From a checkpoint of a small transformer trained on Wikipedia.
Size: 8 layers, width 768, 12 heads of 64, MLP 3072 quick GELU, vocabulary 8192.
Architecture: learned positions, tied embeddings.
Each number is 500 + 50 x the weight over its row's rms, rounded and kept within 0 to 999. Layers, rows and columns count from 0. Numbers have three digits each. The size before them is the row's rms in percent of the matrix's.

# up: layer 3 MLP up, 3072x768, rms 0.0359, rows 242-341, columns 0-63
# down: layer 3 MLP down (transposed), 3072x768, rms 0.0089, rows 242-341, columns 0-63
up242 099:523585394383491464466542496418433583436535514462442517507421463453493517573590531464555500422476458445470571518567525483488526540483494525437499539420487485435551526478563455457573520557480483
down242 103:557533436516546478450456521572430494554448442482421541432520546577456504464449482520498492436525477541489440585385475467451478486549570468487426498506453505460446521499559486521499499489516618
up243 070:464441529405461475412509475500477421555453528511554377413515587591502487492555458588539386570486557520514462462467531519469436376445423524430400458525482502477497543594441598579496500463568516
down243 066:512469344448624511512504486504501548471533549456468416491495465505483443497388535546442481511418488454514541510445496492492423505478473502432499543489510545499436495583510540503484516431519509
up244 098:522505465500556526508626469495560403488499578586437496520511513530402534455519512437548488538564525476392488508599508488550454560544465457408553515484510544483495465463515545495563452507572474
down244 102:395499443616494512476555504590449442487522399398482588493420483532543535486558517535438436503539518565508495495465502501528508460565640449539480542549489615493547534510597539472446447544508499
up245 102:432498499404523529547482363453420656543511597487440480552526569551449530647530443444469474426480529469485528513592577488487474503522398588490522482474527494534468501530505474556532525506484457
down245 102:452491492539412409432496487582523441520471566504573560475483412552428482517532533454340472446488490533461500486482500575473460572477501460522509477526576526615530586462557492563519504497478572
up246 082:534598448436550542470508495546466449468474444460531505432532505420462506480496602580576543486561437507495501507437563503558427508499363564566586546546506510526491573483483535526518473468490503
down246 077:451441493512481516519516508488500577504479395499482537496449475544498487626547501425448493461586453518458497556583484539509416548510452430511508482500523506529431577458522440463538634439485482
up247 105:484434538478628552578483525496530485547479476448463541537471524508449567490523515552525373453529435441556541451492459468553473515476503456545447488517423493529603525422507534472499505473492451
down247 105:503549607600473507478516519586497473534486508533577446453537440522470494534532469480426554545530517431484505456462409535489509512445474473514584475514585510511612510470423479396507442475531480
up248 095:545522535468572471438512451560468520464489462399497528473533512464477366480528518591484535575554495421519512515554501385524547470578524621511570430456484449586545514481509498521467515536401488
down248 095:523514508476494515497497515479577450517455596664498551492532421468432460523541529444521544467448484492487520473531436515439470494453500452535524448481497518549424392494509504489464503405455549
up249 098:594464575472560461516550604484557543550511465603588540438561506434547604513490478534477505530512505504554412495497516485485552474494385431487518542519481505508455484558548529546447447467515546
down249 100:540570508511517639544457450490515496477535499461508575529537459558484590509565535497516543373494545516497526571506559505494546535463491433446512485475472461513515411502510525439479501474610485
up250 065:492566556499474487526582395487524487500517631550453549578505363487416509483428542425366467489484566420568452510525449507511436540492515576509536476510484540481540477499435597576470503541529491
down250 063:543504539476560538461505471514506524491506512515442459561524496512446492495519479474516512554536512588470454510557550527436506507450415432525423536384569500548431463468425383540549523514540458
up251 093:428541423518488426466482538472512453492611462478487542490512575500584473451421517557547538448479564505575528541505480520516547533512428444516545533546630408447675501432470562456474561517538515
down251 091:488462541468509485488586536440507471498423483466544516534480547502493366573526637540486468563449449497413553513416511404494462565485459500430526431529496486497504464467496467524521465434449464
up252 093:570511496484553525485545564500410500603500491458439537534516522533466519523447493498461520533568471495564558575486400555504487448557503530518401521479476446495514446503479520497489545509474448
down252 089:564496546487521520607485458565529479462425459498419463527369482472524596463539454436457464557453463537505473509575569511436506444416515550391486518536536583418500498506480466488548508498485497
up253 101:545543533545539597504488500503509475522580479432522501433467580650424381455439528446553479476524586526479418580540549513492560509479551471510549536511443481460516500412468561550599522482437460
down253 101:504535463521500474529524490470504492514494493515431554537411511471583530499548479551469490534515492510505491458471545519411433501568473494551434509564488527524493490505529565599514457449583513
up254 097:541583600419462520581490493550467586561539445497440463514447495495564496547484508464550503487426453487479592441482526520515557448438457530530509481481352485524462566482547507575585558483495504
down254 095:445479532580534539503463452448505459459500422492478497569566454496480495517483473492496429417590482459621555555581514517460475516524475470554474566537525497587484512458494531555475610512522513
up255 101:498570488507448555547454533516484472563440519479366421550458502497517548463439552507487455422474466445434451526529499526487475490511559514567461563526503504523504489577579495548483558518438480
down255 098:459485562494532471471502474614491595529444492468484555414480479390550490435464550417520487482483373480494542501442533497408554446554514539405519516505437408529467504495529463518533574582519419
up256 100:457457507602507543487532492502527570582513420493486479470497558501505535414523476407542402540466474429458451542504457462602437499398466529402497488427504462585493481480532590509536503479489556
down256 096:457441411490432474576494410392451472468489478453538540556446568529533574406570468498507593595517495490430544573586447495496538464436473535533523540458477514472529411539434519453534535446518455
up257 102:481417463482534506570537527487493433372478531399576490505544515567500503479557571427460484538438376567462465571374438547540409512520495521421537486464459503513547542488476469604526455528492508
down257 105:525454497570376502547512468547536538499414483439410510536521428596443520529475585576522529481497528421446479485562506442381457427586537452481524494536373423553513568543552449529499484512482466
up258 091:579417464476514432467519503534516450567498448429567514500495554546561550465462483510530520457482456406568464438461475437514490510517516392490558624435526506524466502471524554525454472389508546
down258 091:483499542446450499531550489496477443562497531531464525588495496509557502531551502441529486590568558502411556536471521518473516479397505579514488415457526507454546447518556482559475574535532533
up259 100:477489561477491521485508489542550347472500485620505434467445491452598549547472528583474590523472367433460443444431473479450491536514557392438538574488553531593426472501607545540456541537445446
down259 103:476530455548475454409426465557494527513370515582535462485522553535500521457588529509543551475437474583487440557558473498612491515571523477512507513464552466473509595598532523440513466490500448
up260 103:587507484493481414596491530593562534488545525487486494525477500514520473567517491580448476563574512475546491428510479494502388489539521430574493554463491437449517427526486536500441572516516537
down260 107:458498579514526479472552520494577531561473464481517454525540556466413531468513501438463502493440491412514501554457589486462439487501481486481598537506464506442448447522571469535432495555544462
up261 110:500503451506556482469520531506471398506496508506568457509558466316531517447550490524445547449516530512500589480516468594535511532530540500486421520492523473513451597517447551480512548459509406
down261 111:417352398541468476441513501572452507490507544500450411466519422547487487561529635517483398472486566481465498501455551468499457600471484478411540533485459399514420436540509552491581478471456499
up262 100:506475505450501450393553529682545462519513607434466482461489544514553519426530499580531531528482469478469440481645399538473529484537513427509593497453556542480498519425473459408505585501554516
down262 098:400532424500629601390520477490392451516599499535460507409521470565615453546436511493511570346559495494600481467539466500500623435563583518468485486524550445534500498550516495479530442516511499
up263 092:545441493500578580542583578526448427539496543472526534502567434441534449499608484558563534502539504470508564480522494489557540527515510575567480519534425444567502506514518470487595447452408464
down263 091:526469447424481528535549516508467497575519464502528393535468539446462525448530494469483491503583584462492583583406500407538449420415548464577482444570446534496475453421501460462450490470426551
up264 103:530493477590479480526474447591549494517548505456516419507540489367481425510478576601456509545505535445523512519563496529502519510554471526547563523472466434588551434527434573438498511428433518
down264 106:498496519453544504490455534616449505592561538454524492481458536487630504454481508460551450535547476461460526499460536565477417444485528419530457485451466515492472461543593448503550487472605489
up265 099:537524432368526493551521566509435509545505552433637465515507551612510566558629503547556537421499477547536544544474475481294472481519546510483542584457435451433501619466486516458450466378536516
down265 098:471472449570437535386445502399500554501494499450486603480460524493546498455499438469572541574455511404500459454479485530454505524444439500517515523467498525580440496592559506615502512490632432
up266 074:477514526547516447523558538507627488458452507517508449480504535409509505512464496581554492449488481478537401443565405526541443507591503505509625538620528427515502471473490539524509495513498529
down266 075:495551495540500482453501574423611481650475477484506547555518500483498575470453497453493472447447475470524481459526458448558502476495493432408467465481509506486570421499540472483503576505551447
up267 109:516517546445558445598448502463488453583462516515492581463432525452510429461554436563523421511469527516540469553507578443438469565515438486404547381512574396492532492480491530532490534502464448
down267 115:444465395453513545500485480545454493405468517533613471481480537488558563563444479516484495558547539483571496430455501508621468540551533475478422635513483605481488504512523551504487525526562548
up268 109:546596470515525476512526442482521540497558456428530446602541436493493371473459594529494465584527484548527480452565538465443496601559516549508473531503438518577533540547502492505492450534494602
down268 112:449471521345599503574506494570461464511583573599387578596491519555454521531480563440517527481440513498577503418557524499475496542455560522481482479529494546411471482464413451503497428593446483
up269 099:554500482545511497434447524579541538550606428403585513508521501504499489460512544579415477511489431467433495483470535437491551552473468623504440432462498544601467455482485548567500561568442536
down269 102:562473525577446486450465530601494388522435494557451503578530484539499548555464537469527510499515533529462486380489485514545585467477521462472559483470503523537529397514519423434526496523537532
up270 101:647537531515469506571520513428569452525445484499478473576539470591530451556644459448493462591577521534477389557506478481586453484498415563608454467498546539586539473467500531447503530520543475
down270 097:532501501560425536458505421555424513512506487538448624437445608449499457516548446500478481511515548479520529591455549616505459540501487461570544410493521496468434458488521475593463561586513518
up271 101:482552509571517547481560496474526457438450565537506505603539525529485399543478511450484493580410492508498542510463497531392435590557513472541514510522547556474484494519489554525412525554557454
down271 099:554546496543573526550479570518507530535508475430452521565601558470480473497558540552519472575559585516455452446525573479446512491468553408522479530481500534603538515505544485467520344503472391
up272 103:499542535613489472509477443481564577569513424502464393533544435363420435545432547506444472560610489488426544555495655423483447547465582521489533585540499600428522486534527536488539510546564469
down272 105:487565571467472524512597508518471535489438533553514499512572457570559488493551500505527478456486613487574472445477612541529490455467470458613399503443396441486557485430522497557396574518453453
up273 103:508551518492519407461472536522473527520568542515494425533525514585498547423496429528510463533630495551556486582592460532520579402513524565500452477507517598574441573449433477441501462482478509
down273 097:449502466452462469446462479601579521502554518528474494563471511458403539584514589434458443442482527548519526525415500534471462533468483434453586554453515419529528483526550576519493564561528561
up274 102:515490538455535574455543487467455623472517468472509531438459596429507490520536491480540520508458495499574568599440554483485556422510535538462448557518520459607520503493531547492509456433478504
down274 101:490498487467435512525497413468497479535595491491557503428506531498538482417555511487517428510515519577571517621484473521420524433507602497482568560537532498461467500549457508459494511496490592
up275 098:496631417500485507550502475505536567508478375371513520544542581480493566431530525648511522510474518539463506467447436567549458482450490447474520555400480351428518516609404562479514493460441509
down275 098:467446522502518551456476518547497487456422578519464529511477475447491462579479547436481437440494539501419478537468494461472531569516473554515455554461543502553526614540557550536472479570503384
up276 092:535489440512509583468482520508482460552462523551460518529525429609522539472399499403542363548512534491444489524559485355461374460477565584402513482453524519514510602479444560530511411539517473
down276 091:526456483545520506453464500505488446488495612394465566491537445437491489459500522567550516481563470451454493444522538425494518492491433495510414479523352509492434566448531507553521536564528457
up277 123:446504597525494581509512536428544569506584511548501475511444466541485565465541546568565550539513452559547425471520567482464543473466559470513595541450400519483451514510459399445451443512553450
down277 114:548450538458496443507513501472407494523501496478497553482447530621539554531498498391496482504550587482510537469539567449523522408477484564444388459473481509517580401475597494415477566433506512
up278 106:396426517361501490473519436523494401580409503473484440512614508555503536639496513557474478465468380451417375523541595535577507506478582555527480506356542527496540611511509473491514510523505496
down278 109:458436482592537453503530492590481499441453453484569551523470523477558562500506589398465432464550536494540533450415416485541599552444558538483520455521437438504523463536575457557464495446474470
up279 106:505503569521404428613409427455475450519510545446445496421509511441491423541502484548477508533461478584520510490460507434527556411471498436494506467539477480465539558464496465559544476556493543
down279 110:556517523539497521551575472487481608521516493482499543437426505512461575501467511519422428604443492497493487479599537524542485521453501534563466426533439484531513525499488440455596523488498519
up280 116:539515453419526516601451498470483586543378465574460483475420579575540560435503413490462480480519416443481481488571538488560462492521542546529490492486487529420482507527521596461563581481507481
down280 114:572539440456413479596495497403453509436434521507530617485437559519504544487520547499517498478537419561460598525412508439401484574459526522564468573586499479594525448537592482513493578518589554
up281 099:609431485505427562500505485464419455496621466482500531460534387513634456537444516439560523522489478500460475563513566407466499486515522573498489523550503401560471531459478460533524487523421482
down281 105:554555488499509544494495472571573494528458516604513516454421553518464477531497530590516496510492563499496516485628495465495553456396535453483427432429547523463540609434473477442501542474497491
up282 101:519469512567471506396452497425543500521503532485526510475557538480541441474520465475508457494506465483509476525554524515562493467605569510503461530493431479369551555495539455570531460480476440
down282 101:438584517516474614544487506474526432555501574534566591541413533522555481467485493440521469567517458518503489526438501582527494449402469573518574491525560526604457429523520479439469572436472497
up283 091:443491588463454399499412494496400471518490457544452488471528421546538494460462535387460553539442516569488483536533570616447669565488480406494541488511598557562477496489453497515461489567479486
down283 089:567499484519568437443456606516500511467462418554492541561515550472492521528568538529432503503475385376517521466522452494552506574554419542353522540456498531501548490560557568570410551561435499
up284 106:455488512547514431510480483448448497481544422461510482476420508502481481558462443496541531542510474554466514498464556510543418461566467461453575492440450528495532476543487518504504397538487553
down284 107:543496443617442518447530520472456577513567390424544531467547555482552481461512470474432502421479580533560515402503520474467484475463502520496418446615518480557573532503452469543447607489552400
up285 103:582478547446569514569589480543541368449453446606495539472475561460491643512401459521462454470503542396538531466521491512496452494615463424414414510419504403477466618511520421456515540494443547
down285 096:503529508525441573483487466588501540575504466529570425537539436522490456538419532503530460541480497501591474547535484429556509523527480471511378409561475615467479490416519513468498374483447464
up286 085:594436534430508481631528505472502395584388481474531515514528459413491527544515437589494426580563583560538471483479518468534537419541511514472546540506588488535397504497389586437564466546557560
down286 083:522471559514553592545505485495468521470449565506496465555484449459539487521530539563528596502514436463533372504560422535507557582502477558425456467496534473544431445525450473580538426504440477
up287 088:479480586534542515526528475536551549567554581488504634484517448644470438422465479510502619497487524473490457520483464571548476409412423511486496579481435514494538520453471469476538431485554445
down287 085:512506408457499520480483477448505516511518453483498468483495459459541477439522451562516437470470440495484498466493385537483523486505527550496445561517437570525377486517535534415465547503407467
up288 114:483459488433490473481481499452643356618519379596473430447502475482542502551512428544496480531509499487525484459537415499498495540506484491451531496503540482548484500523534473526492383499372534
down288 112:517597533592491524530470516510468486450390489557465567496556515512532522500482506482558494521466510452519507480569492498511507514357493458465435584459444472527507508502443509460463555496497518
up289 111:439537514461559481486496411428517506463546496576598549520524432524621476496518465471502541526491496417402526580438548517501517645507471543512516496464576519486483459404421542472412457567509437
down289 113:530449479519482570517518561453492449418545446522520434491502477555541418459555452452580544542474467491500510453515511467538521552505524462553500436486506431491591541479543516494467371413484452
up290 096:560483407509469559528554556524470510471523559570562476516511432376493551492512453516407456543456451494441556486461527527549499466616570667415524461535483493509572546457355565471519541460540505
down290 092:433412497496501503510428564531538416561483454493505475426492530543413461472482494394499507471567502532508518519444424525511548521538443478477413492481551479408485438509542520545543546457524412
up291 093:558448448592512553437381441552489463429516452686466531431506485426442507554500503522442452514466516454475467494490495479393613441500514497507505444538521499582435583560450521500548486476514533
down291 090:416515456395505612503521535601573411585603601457528546491436459510431583584510414522554522533375378420511506580521580583574475526444448498418500480522510547445516456489510564425384471488464475
up292 088:478573544574436482568492503414500483506538522420512350469499509527555647466631433542393512575508495524467455476448519519428463479491504528529438485503497553423514504512364524464529434429459529
down292 079:447502413510565564534480418458469573539472442468499580536534495507352462518440487467558498567484471479508484508672438502460528477550506507527396490463460503555461495501532510565551596511538515
up293 102:553410488488477520461566511515516525467547459499574560572470466409484518442384449446571559427492636529516479435451476509560528415498485458533513596463500467519480550505358531541552560522555510
down293 104:526481510511454456476519474569499547457465513516525464519463505494556537470463557360485449452504542538480449468443467513510498545420450442446503472458478477435529468556499444559415459454488512
up294 099:475530529514535499488543528572572526471501500514472507556422561520533456469442478476594456531533539496508510490531402532439452504518613493526455516451466490524467610466485473500509489552450561
down294 098:494510461557466495524487501500465605574528482621532535468536510433519459553543507523482509503533567453447549438592406513561468552548601495474545499442610496531546514540495479474509565601507578
up295 095:540550494445450495484457507478473481511536502528403470521496499473581603483554443585553414522496563504509483504532487479537392457553537532417536512568486471482451507471478568526546337493513416
down295 094:458490476452469493477488551479416632408493560544491513476475419528578394492490497466476606485418476531459527482616546473374500468453544611478483460540551546419508496496513569540534568589409493
up296 102:493493481473464506498574526413476568500464472500467511499455441557547495426483523478485534508518507414471477480556483474515477548465407433490491470540485471552449457530517426510501587474532532
down296 102:460472504472508538476470442491611471486487519510370527500589467491457548513493470415518415451523516510509491539442494522491490526347498467529575496494415481509529598440432507489383446480410439
up297 096:586485459506504459364528581515516482433444540389481577565445417483562518469549507482474506491449447428532508517448515498552522466445514504420450539500502507488527540466465501437424562538562497
down297 096:535497504459500507435413474493478445551518464528497518509482538384410495504504509465529494524542596496458517554522581576479428601506558439540486517382459495606573582457396495608403550427435445
up298 104:569463467498537471520488456458446474496495467439471493475623497568480520556554498576500444494569499431545501547572602532456480521528543512468494500587559480577481521472524490523565497498554455
down298 101:498503534475433605400471506521503503400542524592430433468647442507492499391538553485521485513433438519473484495422520515478479535533499502506531485602508470515531446508476383495570530501397583
up299 100:551491525476515442506530531401575488529550505447528449468434457555492433429468562591498471497547428544483435433560446485540460543494526476450554561349516583490471483454467470482513399538462448
down299 100:523499540539519535433469472516501421463527495456586478486604570388442499429562471434475528553489486547511493546496509542552538478457431500490476456414473491498443474512461448535510555467497521
up300 120:494506466421436547471505427516538601503545418562465369585509531488581467484518534408496461498564454568393529482445515502467541521511507575519545449563451565521547511471532426476542488516480516
down300 124:547479536503478468491594480457525447501466479537444481466493550462505486475532572487508570556585472437494579560484505635436487546451574530595597456512489510447488551413501463468625581491604498
up301 105:509456480514532460555445531613569533494581494500497464507487437509522607447535518469567518559484472511408529547532436489528456485476515551551531516566496392569507436439469617547566478455505476
down301 106:521435464485536501575488519542442491457490455508503451527509581570458466492481561476480488473498497517567512405522489561462479496555455543545479570547464534490590371581506532466499468578532477
up302 103:444490564531513583567474567407535521502612417487462357549477390482486471404533491539568571511496497515496447518548493543550544557618446431404463464511411490531440543473429536542529439519523519
down302 106:502462516468481456495411570531442513535538565437583527605518445469416568571454493569414479490418499589456594442441524578497450465552463426483560535490526479429489508528531538507532474519528448
up303 076:577427491493532468425513485509510481487492433536558510561478520419435531453533560416450463496429474368542379508559483414455506485466489473466574470488478500537513501442506524482465503469538574
down303 075:449545589453430524511517536425462428497474553526606488555588485482590612574415592515506510615465356496437527471513514428527467437551557557441485457496580586487509530449510432385508442584542565
up304 094:603448501379522502507426584460647513522471555524476478445455454574543546511541470487415588456517562594494596596468534519555548476507549502505505514619565508565478530535482490591484400557501526
down304 088:480480582547484519495557490519427563564471461527415559498467499368470414346546543470502448443436533524503471460536476464401479496487511464386470527473481557470543457420489544489553470470437447
up305 091:428573527479457601511610438411399464565471499506516538503555543561551434556456423560572411477490583481492510370478468583385517535473497514578411581525568543469527520433529494570519479415608467
down305 088:475507426512558482510476483505455494435553563576599528471539537574498448508464491460591519519499544532427508438497455444512508535476381587444464493481458533487478486529603524565564483454474435
up306 124:512471354549571529534481580443414536504499557481531477423392495523489507396489490640468537532493458487496464557437561547439501491454476534545439435450473559488500496524479440455587528577463471
down306 128:456485604496485404532434433468523457558496484502470499513546526448574492434430490372553480579541434467395491463476557544568615444577417519483540485547533502428424484513525507479473431494588503
up307 104:528560436439443560484512506525526454516458496497467485514531568498579516490606483500610529503551545395471588407595492419534519545569450543423499531544525512526492521398550481487532444433444542
down307 104:492488472538494547478498464453589560503507548487533555513452488473571545569354463506524537513475520494442493490553427543381511488476497457563579544433470572535529482423472512541509488502556529
up308 089:395471522541523513453488497418400443426538439456482481556556470533507503484588697439544526493461527485555563504411482434537531490522546505503489512512563455504339474452539495556528506404473500
down308 088:446486429558490532529487554542537460562572414510486544524428501478482535470543458436439455530551464504537541508500552483555534409472452542531492512533504548594555507601485394569496499460450567
up309 106:492524464524559508526529482485493506577548474614419545564494483515627487522522576477435506513510499550457589496455518403545571498445485439420523486481447453534503481479560484532536549496510496
down309 109:495421529423555483392474515503471524580541524509509530471500507583481457443488458484490502554473519513487452505523511488528490538423517477481518503458521545465477552488522577380492429563528441
up310 093:492504440603517483513370507502584532505533562484574535475497466384526481430577532569452569512560489550572478514531513571483444545530402518508537478468489571501501509555473542459494493434485434
down310 089:533452540556430495514531496427518410475471480539512515554375586476408478513527526571462566547542470482448526483453507332548502551519546505525466479563452532498446444562502480577469579497519583
up311 099:466466523466527526472551521495461454436511489385616564514503458422498507506525420423446452509495478463544531546492435442552501579451564505440408564439513468472497474500503517429436429420430465
down311 101:530495465495514531554500476594466473474460510567499431502549404472566501433472463431495534517516525446488539447476477474491474510539395523524475491577364439517449475576489499526524547560563510
up312 113:481447552647500485470488600532416520379459404518488499477460468511500536531407547476524489503507451531553457464538559565519511501534492531419448404454373529409504468516497516506460560454511450
down312 114:453549504501545607437513468551504475519461476424542443505373543459477499478503595516508573515622547573444549526500485463542522480574429434440535503612404432474497534590405439448513506461462492
up313 094:351476504464372550527419568620484491490525495475431552452516562498514475514427528531445479428569466527591474593545527504519490619402481570522485461432557448389546447511572640476517524526523426
down313 092:496454494459493512489560453486413557486575544472470490509560573495476511570459470538507459573489513427515500489493437479515487432480628509453562507475394581525456431512494438512455427517545456
up314 122:510605523402542496452462536509464541473506488525595488579443552554445522484437440561505495522539553590380526493471465557486436591457521474546561508510532468414623545520526586495501456490501450
down314 122:530534516477526496523461509460501410470559402466516416438522499466495496503593515459480432457595443455524436476445479548500484489509552507540413534530508474529440445561484495440439532484473495
up315 119:408558516597476420476475524554440462532450389531513549499511527441514455500451467568476362517581560470520541492479445409448455548456437451469516453471522464519559498509516462472563486494400400
down315 127:581468447432498483434519416458569583565619479559513497452600453525538550513491476546502563476422490495511476411491519479458471443656458427513559545490511466638494497468470465505472403504492501
up316 093:509472552479523525480503473541580457513442448500466518516510463458513531494484482439447434531501531584498423547468626491439456549500541501511579518440461509491528534473489536551549488460567486
down316 092:509473453493506574511474417506511505528567523505494490578542526458493580449440513475537449479543515520553497597492484466477451505481462446555474398536492344374576493453460478456456563445564524
up317 098:498537484440476533519439417494518454439503353473485506569604611373478531619497552524544386527489470567481494561451439511505507493414539511504590496495451524441434521448481462567451544460519400
down317 096:502563509550503389452489471438638581481539558459458481440505479533618554469522521540519475522485601470550433424477522559501482518479534496403534532473454491449395475466457565457396429372498443
up318 103:530446515522498452497530519482499544482484438428452535566438463454544346509637509430523578537517445602543510498573505484466554621452501559448527448506556516568453558492510553483480468451512531
down318 104:469416480420420423529507510487545531444479415506468534527491506486644502564525542562577531559392503359378456529493542460495566507422488460511481531536360423494487447364477516486540561525470507
up319 095:460562498480573504478514539502585447474580544515506457557584481498590477498501435493436534453574473547476472458517463458529560471499421440517460502428506481533474491476498448465494579484466542
down319 101:482482435530465596500470474416399542545543453468553477540437537546587472554404514527525578576416539472510472505494531389585375495488485390584405510600503515527536557462520459516385505511422443
up320 086:468487527579483490432582491552489448498459478563594522517572584473428466457553437473524569483482516455512473468482478510453506452586437568553511574534563491545469522475632532466515545482520525
down320 082:555426482521434533495569539546414533522488537508512499495530586529462605592521496502551506628484498576508557522528503576518477459513527475513416407575574496525599455536575482460487594425535575
up321 075:462504505577512501503503596551485515557563447417362491536486542511560512504437529531537530519521498532521540576519513498459474565549470444507427540589478499550492392515446527592510515543487469
down321 071:521497476527476521558457598496399504513473591502447477497456526501532577417492511507502423535543530505544533483534508525518547505538499571458503447509501486509492529477583497518494500572563537
up322 092:479472474518503510439537514514480501551482441560485465494421486529502565464470485569554493529472455420499529456604504508491543443642486425452408494536463574470462583491478538485423552500523493
down322 093:516557451589478486503550556495466512508533491448608553599550417573465580474509564459456511483538445527504476477513456523537546490578591489528554486428480538567521494488535502532531522515525449
up323 090:507496480527533474510435542335430432577438435559517446477492569582476473532477515509492534517449387475511503499445502546535585543484403501518451608472536483515462518506533467515435535442492500
down323 082:444512390443535482507556458521551570517518502449483630479502456565519491435530467583458547537473487452505478579479488448528529416546494535482551511595436460635419481488483524549473455506481469
up324 098:499533410537401495452528418563464423441538487464584598493584487500543517580523476505385473407436566466485526468506640509498522532526532476504419510524481499514484483465482512482512516589507495
down324 100:517573486463536524514502409524401464509577560487457508519486550526539553470544468576550497487552564508477508408470410519534414512463505513480446490565531546544465452552518517409391570530524506
up325 088:511398495483492492341462496584448484478449542517504535592543483502522503470454558469473465502435413455526438490579525604546472534439435477548518442519441467502462550449392457574483529610546454
down325 091:452488449451502467566428433435548517564502387518492589494501539448532517434518482550529514551490454462492548502535547547453469465450501404501405467533530422462591538491499525520512514580452559
up326 111:577517530537466522603479478407504428534511482485487494469431433524455498502535518491544604430534503454548485451511563518495488461405500425449471470490469582467402466455461535517423515464475406
down326 119:511462638561494544547457461434541569457496403569498426542562513488453539498518517479476513509494540590492387452530499479551559576432548492461569543519384472501521480406572520440552525533423520
up327 089:497586519548590483521488539529530500531495585444505498482489502468487465469479503405444432608565543461542435445596439490529479564465479544459491514501436545535542481583519486529538452465481509
down327 087:472381464427580424519460548526502433443545627547530526564487557504419610465498418493479507571502573490550555469458423521487485514562585514475454442484508483442554576518441529483461473519616522
up328 097:455503553503453581451410560551493394501355507595550471508433521451529473481544535536511538404574507515496571430576511617516500441432436579495482482544433535586485510465489551517480534470440527
down328 102:515553446551442567466571531426424530601497523425577570406467551557507556566437465500458549500482503470544515623459547519593478464520525550431420465495519525457482565476481399437495591503488502
up329 100:406421437453516451543504506445558535526500541510423477495575531533447472474534571521408457616488512517543411528452526522485537491471468502532531539524445538441469614541485547570437458568453435
down329 101:411516351488514494450438471592555516585519665540509441538385496518560482545482444544459542470580559551515503556579477577612399498448559479490544475447470536503480504516574457478469509518422562
up330 108:512541456480452484540516463460453464556448531468448555471330535543552488496488512539375591510557517390554506430545485525500494519453460492497475457507481524620459630507440450471625398467405490
down330 109:488550492502529485472455482441564401503509503531397586604564522634421432450469463545563524442539428457509486481569556526477502480488581485509486453492529476507484531546523481482550472589537527
up331 089:461445525520473439527545535497420554603475489525488528491426563482521482398499607532488472442540499563454463481522485477425512527597486457426410483519518536501450500534511446431437421503526506
down331 089:543507446496399494544541577394609523490495535482549474457453513518503472538454433500467521486458532484494441510522509537503499449466460475448602535462544496538695534483455465528565505535430396
up332 076:432484460516471554506515454428465567466496566471569462478625422545502571548502508546533530508441474486510449447472516575506430442494504437559499560466562522570522575530515490479511475471428440
down332 077:450588505490525443495495413562537504418467498500434422528558559505497506561403491502570564529364459526455566584466487406447404561482515521530519444523499498436443496471480433397441475524459534
up333 108:486515571509519492448487431525521479489543410456357468509520502450495524532574529509479473476464523520523577511560467511547497488587509511463533468513528519441464506537563454433421474443493514
down333 109:507490525463471474496551533546576468489430535558569507462642540442563502490487481509532578512564493474595541485454455478543510503484529494492508557460469421426570523425397474482535481526516644
up334 088:421512422535505471491487434541527549509455494543432479498462420424503439578504484591506505521544553419475443507486484515479440469525517507548548523483379437574538472436493543449518541584510528
down334 089:505566329575465419552569522492436514575455491603398464481548461560464489485559491507465452551512490593561501501509591505528501518467526464474435451488459460441528525473485522430437554555484439
up335 119:501550547454417528481470445407532499505557471557481473502526524528557528505571482506385560490467469478515461533563484495473514518492466452517472566543554487468493576462488474532423515568564494
down335 121:596586422522517438475474535550476536468452384573533478422516542511457527458482488511538466558457428441485465463418497580494459363629497539455542447508466549498510530562490451514566439520593381
up336 091:468464544567553554521477462494497486532553507482443478560507518559538455540492486472481423497579457503460522455525488539528531441528476419538536550540535555520361564470464484535487529433446473
down336 092:476452478522490502490486485526466516473511485401434500626565416471493525443470518601543532476490507446557555513515543470470479481535479541525637428587512501574474502527553439548474538411495515
up337 093:460503527568547464498443523550535536613512494469493429495505433484463492415531435448450523555504550509592545514469425507518484469530519520518472441469461498544520509445517506487518468494513606
down337 094:506498488458361513424544511432496448469515413561444546477582450492497505497564551457543510486432513438562553471487522401495648454520582392495613526418506534377461496550488489454473446565488546
up338 086:560481575408492546530461514506529380490473462567574586527471480515475597393426534511423569502371524575513511422490606511489498428517469470487484541553412447478482469514329539473499488510529495
down338 087:470459586564570612525519429527388482554429457499518496452589592567453580491529560546494445525470569570413543498508547599359459403529516465560521492473497426455457521516430479436505556513601567
up339 108:604430443512506517464509438489518557542488477564415390513417435507533533409461471455533564496518545530531542453499435580435382594469534475537421498555392532545524478463590466575483553503471460
down339 111:432447472619546568545597516564430525579567411580527516520384481437523482590517456583464465562435467509546491576500556405537529539502476523529584490421536528476469498497466494513617512575546565
up340 094:534517548555453615464483468530509471437542493564367428423520466530589465545567495548516447454561482588485455515499426551410581519451595414455461524432548510493539511587516463482410573577489524
down340 091:568503538521512456471425471542555435574520503540542474507492548609506508479417448543482511592591535536499411509481514479434496443469562404563481566483593525446559421471518540458462414446471530
up341 097:555484560492464411540613530511489459450451581322418502453522516592455455533446502505610445485494585487519544603464560491539524507525586434504548449475472480412595631473483445463506627546492475
down341 098:553513581509443405459491460452526443464576432426513548517526465580490445513499498615617494441456549456373520509525566528559600491483520543405544540438442560568456408483479421481429463414512472